python train.py --n_layer=11 --d_model=192 --n_head=6 --n_kv_head=6 --head_dim=32 --d_mlp=768 --vocab_size=8192 --activation="gelu" --norm="layernorm" --norm_place="pre" --norm_eps=1e-05 --positions="rope" --rope_base=10000.0 --rope_fraction=0.25 --qk_norm=false --attn_scale=0.177 --bias="all" --tie_embeddings=false --parallel_block=true --init="trunc" --init_std_qkv=0.0434 --init_std_o=0.0434 --init_std_up=0.0434 --init_std_down=0.0 --optimizer="ademamix" --lr=0.000543 --beta1=0.9 --weight_decay=0.31 --lr_head=0.00552 --warmup_steps=242 --schedule="wsd" --decay_fraction=0.659 --decay_shape="linear" --final_lr_fraction=0.0 --batch_tokens=32768 --seq_len=1024 --doc_mask=false --train_tokens=243200000 --steps=7422 --dataset="wikipedia_en"
Each number is 500 + 25 x the weight over its row's rms, rounded and kept within 0 to 999. Layers, rows and columns count from 0. Numbers have three digits each. The size before them is the row's rms in percent of the matrix's.

# layer 6 attention output, 192x192, rms 0.0566, rows 130-191, columns 64-127
094:539496472500517522477501518458526518474503492493497489487516502485509482512496500474555508482465477462513471556518485503453514526487482529451509512488423497568507484531513459436503455477530489
090:488533462499496486509542481500501498530514505472500554552501505474454535483511537531520491504502453553522514538487480489558452503530528522462457466524463475497512479523494509510508543441463512
124:496516494478535458505501480528460505481532517495481502533486523486503516502521536530520455516504492485515502483524523456567510512459532497515488522532521539459556535545503480480460561548494547
100:517489506476508463507502506515445532487551450501531460489477489490519493486521457487500494479500487492528512480484519499486468562489542499532481451531502478485507484512534490521512447528460454
103:505480504538502504504495510504538521513482519529508492486549502516468487459528473492472501485513463509478503530523505515547499508459504444527489493529522506514472538461499474428475566507479428
099:492478485513480543493532501486505491486493547503516508490525493485512486505489531487508490516508541514512542547532519482488462516498532442518511468520564467516442522518480511516433458471442500
078:490521524533519529516510502517518505505502513519485482501500516518491486509479517507504483503487507462529459503497531473525504501494596578534506551509503524523480545506561508522561488476534525
097:484485491500505519488485481448489485502486526511496499492522488497514475528485521495484510500522485490443527408516551494504458518541502474515517535486411509507577566562513463492469522495524467
100:478486500498507490512473501465486505504511505508503507493513514488518501513497519507483494509504503569504463487529598492474502446515515503494467487493486487469496551493506485467484464533552507
100:472509493490502531506487523493503496523512520535510514508500493509493527489507507495509495498528591463522584511546466511474518550467490510492489508535468531506460471471515509523468519473504550
161:515459557490530506500474461466516485522516437492563512421512522494510458471489494528484506502504502515491532468489442507544514444521523543529517498461514542540465506480554538508475532531466531
100:516500489522509497531518507509481503522475507505504499540504517508504500511520531518495489517483452581489536482535466498527584499521469548489514545484488473511500517504557527478484512514440485
114:517443557482497523536503495532509496517495494536494479495506532555526438502489484471485456455491506508521501550514535522494527546505503523471467530502461502448515486516457512505474424522508456
116:511487562490504485532494500554485509526523494543498477492476536545501482472512477486493478448497466528462510513502490481497556477438510498504501469525532525495466495513486503437491470417542458
101:489494526516531517514480528508500503505482486450532504521514497513515479520458547500486471515456481488498468539512517489522495549499510488523504513482519498492539494455478540474548510493520476
087:511498481504464506536503490476528462489496501486507528512510495495493465479476497508491486531529487480485477465540509509476494516530534489489507510519517504547461523529462444497467541517545559
106:530512525500505468492514511517516529527474439475525450473508510545482491521481464473509514467469532476535434445442467503508496519489553465470480525441526462497459475525453510537503471479476486
099:510492526505546485519449528536491497488529529519459504500542516478500473518519542491501480509508431482473435548460447484508506529487502529470529500529507512537469515536506477492459512507467492
098:474515514503499513473513475464540520507458476487509509459496479520500500518507492521507501512486491511500530525502476486491403462478504509467465531563482481493531448490495461498515520500534564
109:508489463466500486480510474492471506493514513499479524476490427483501514486513479507469527504514508572501434467471448553514526530484500497525527513486515476437504485486507491549506558444519468
092:528499518493523503492489500508492547485505491514514480503486526491498510493500499502508490492529561494526483504472502415465517527442482544449461520468487449503508514504521483496482574505456517
106:477537472489472520460534485475531500521486486460533517490509498527481514501484522516525514530526516505509510537518503530449467512446538479533473437533455495432491530517508512484457484531528457
096:517498508521526494484503525502473493529501463500511487504504507478520466512503504525478484504532454538480497538504505475539507479436530491502500458511525540536534508506535552470503520450460547
105:512524499540443515501502530500520500490485474534478465519490521532484488517494460484532525455478495461477509522476461521485465483454547562524479467465506537494522473472478516470566515536430545
102:475496458494473484481483503479498502486484484503504517531482499480486542454525476495541504497533497481459480542463521506413517539509558526471484514552520499524503544448485452495474459509500532
101:473549479486494453506532476498482452509516529476486511497483508458466490490500486514561471509526480536472512501451473537535500500464490502489510538476509512545476474451465496518492499490463492
093:467492483540493543499511477482538522486488509490539541490509483524504515533459532475487481512499481508522509489552460489506455500509579558501501550487456498549520527511486545538473500551466506
118:498522481501463502493482514484483480463526497454505504491491456460481519460515514528518494525557492551500512487528507459515545515560510543466475529510533514468526474464519483517548502507506571
095:472528468511484497550537490503513472531501506503508512539495516527469525485487512513529483494536464525525558464462502503501537524546454493480503479454525523507486552524506507487482521455457458
089:496509494485503510480541504474511506497484493483517501479508498493506484542466513518460538495477546484471512426471466522485447460524464464489498493465519492518463552495451496487533503480525557
115:469519471475489486497515484513506490498481499461483520514487519508456514488517484516495501534498528486456540515492564484559475534504518542512590514494454452579477498489530519488543529496516433
091:495489502509465517456479517492518480494444487499490497468513516496531480475505461474459547493481519495493480521514484531443470515506473499514500513527453491506506507508554525480511458538490459
109:519483454518500511472521484456497507491492478474489511477513495485533490493500477506495499514514516508541517474470543478501453520434508511490482493522469517528532472487508552455525487455545501
094:501509481507475540497518490481542514504471505508508508473527473529510482528466527458502538495473486460497492554478497465449509528514505494513420502511530496438575513528419457486510528513508442
102:495523449504466500499524487459491511516511519485483505510488469466508512504502540516520488528519517490542494442491526557526537514574428510541436504488497531529476511522467451539440489500478504
110:532503531519513463515473541527488522512495489513501461530475518517482490478520496475540461459505505468495472431487467448478486436519499512564485483510510530486524481507549499524517523494468503
105:503503487483473511456551495483540522519474483509486483494489504520504529499506453455505523500522517527519508474509525490481448524485475526560483546495513483481522493483503494459482460547497496
099:520475504516538496516483527517480515496534485492509504512502503511516491485520515503493479494490479454503506503538522501551493482441414431495489493494512520472498474486479485524554474504512492
104:524487501500497507503478493505505506483493489534506471517504503483514519545485493495490523530472547482471499451535499468527490496506452524459478451509525525489489420492478468536462451494499513
105:504472515490497488531538525524508497525488465494508511503504523506495475503477520483518469488481524543552499515520500464469524522460513541504445488504490431498471506557510486440554540504540478
100:497492510507499521487494481519519515449476473476503528483506474501512504478501489496495506510505467537482518518469527507539494477499472495463473521447494505500538453532475519541502510457482522
099:483496533512523487505509471505507465506481521514487527508533490510495478514500513493474482481477446479463480522480498572484469509490513512475465428515593508472504477475512474542496508524491488
092:503481504488506537486468500487512524499494493502513488456483503485513473469506497504498504509531478449532534485481510508479562503501496456514490450476486491528476518505499475478477459590507537
095:511484498500521488489465519470475504479509505522499514482530499491538505527494510501503519499488489528522446492502502480518490498497488508490507499525520442487530562489450552542477507475549508
102:509563463493504474498502507501515486508483492461525507513508511493473511511513477499511498510510490497527511524472472531494507499501517497565491477544484496519565461492492536535523472494520557
085:512515498515489515504495500470514530459461494503507508494529466481513515506513526481545487511483471469547505477468451502489524506554482489461534474496522563501504513532536511511453540459476458
103:511504501503494491505526484504470473502510498473479499490539452471511489537503490516519503520482588492436540489522499554499480523493477497528528538524497495437493517519521557469517480509464486
101:531480497517508480485508474510495508499496487505495509496515516499548497516503486487521519483461428554503545465468491523491454439520490542472527488468507574528496495453511528501481512497452498
095:512488528520499518475546499525508531498527486532493494508516503530502486532459528471470469501510524492489520516454486554532447519466498495543537512537457496493491512526467528469477449434495503
110:510514492496486483508482493473517471507454473482522504497515494506499496461510448478520542487481507463508468521526492497522531535527477450501531489484476480494423519492477483494479480474541527
091:483514519472451514479540491526554453502460471472530488489521509508503471483515458493514545549491506517515535538479453471517515443480487465473504467474509529527498518523539463460506491529573488
088:497490496523490497497527488496506517494480471482528481518506506508466533514487518519498493500502480511473522521485476489532525576530536498493493496491485469534490552520507489475518483511470535
092:495525511508518516493478519523503531497497504515485482499476488483486511495512517492511513494532491524443440477506479471462463514515558513535485443528507451503482492517530575504523488529469512
091:471523490495472516495504479474505479527499525510534534500511484480505481496480507500498490523502515481519548541527474499499486449527456470518482496516544469418519444506496581535529488517531531
108:481498488482533507478496463473475511468518521494500502462490492479536500508467515512464481516514507529497560539524490528475510482548524508466529491493547512519481497521497421483527528523517485
081:486522481480478516478503486494510483497497518462473493478493496485499503512506516538500504532480504445546523461457492566496529519461478476485451528511525546450564537483507513524537494520494505
114:475495519534495516505515493527497487507478515524523498492511518519484474523468506487524495475512501497522487507527450527500483519452453483505521484524509456532517506494503505536494484525495470
099:485492480526472505497501483502500496499502537497496483485531458495503526498508481519501522510471539507553453544508469506523534443462512541518517560436435503436479489476476501481521472463467546
102:479500496465520486464472506507490511525507518513478519474499493500512494471508463489481517509477493490519423483486503524555483414486494530471487552520539489425451519467517514465512491475503511
109:522519520482507519518501517516529484507510493525513495491458498508529488496520498482539478480498492477493438528491477495447446514482530486441539529503543525546550450502579559420540561528498562
100:506488508540526503516507538501489528492509540527490497524484503492494490519520536508484474492520547479530495474482484465478536499510495522527512474483497488553425530470521509487512524474506484
108:489505480529473547495517491480541491501485484461522493504501473512495526515472519526508494555500487476452505429493488499503555512485510529521495490486476541486429513464550553476505466498515526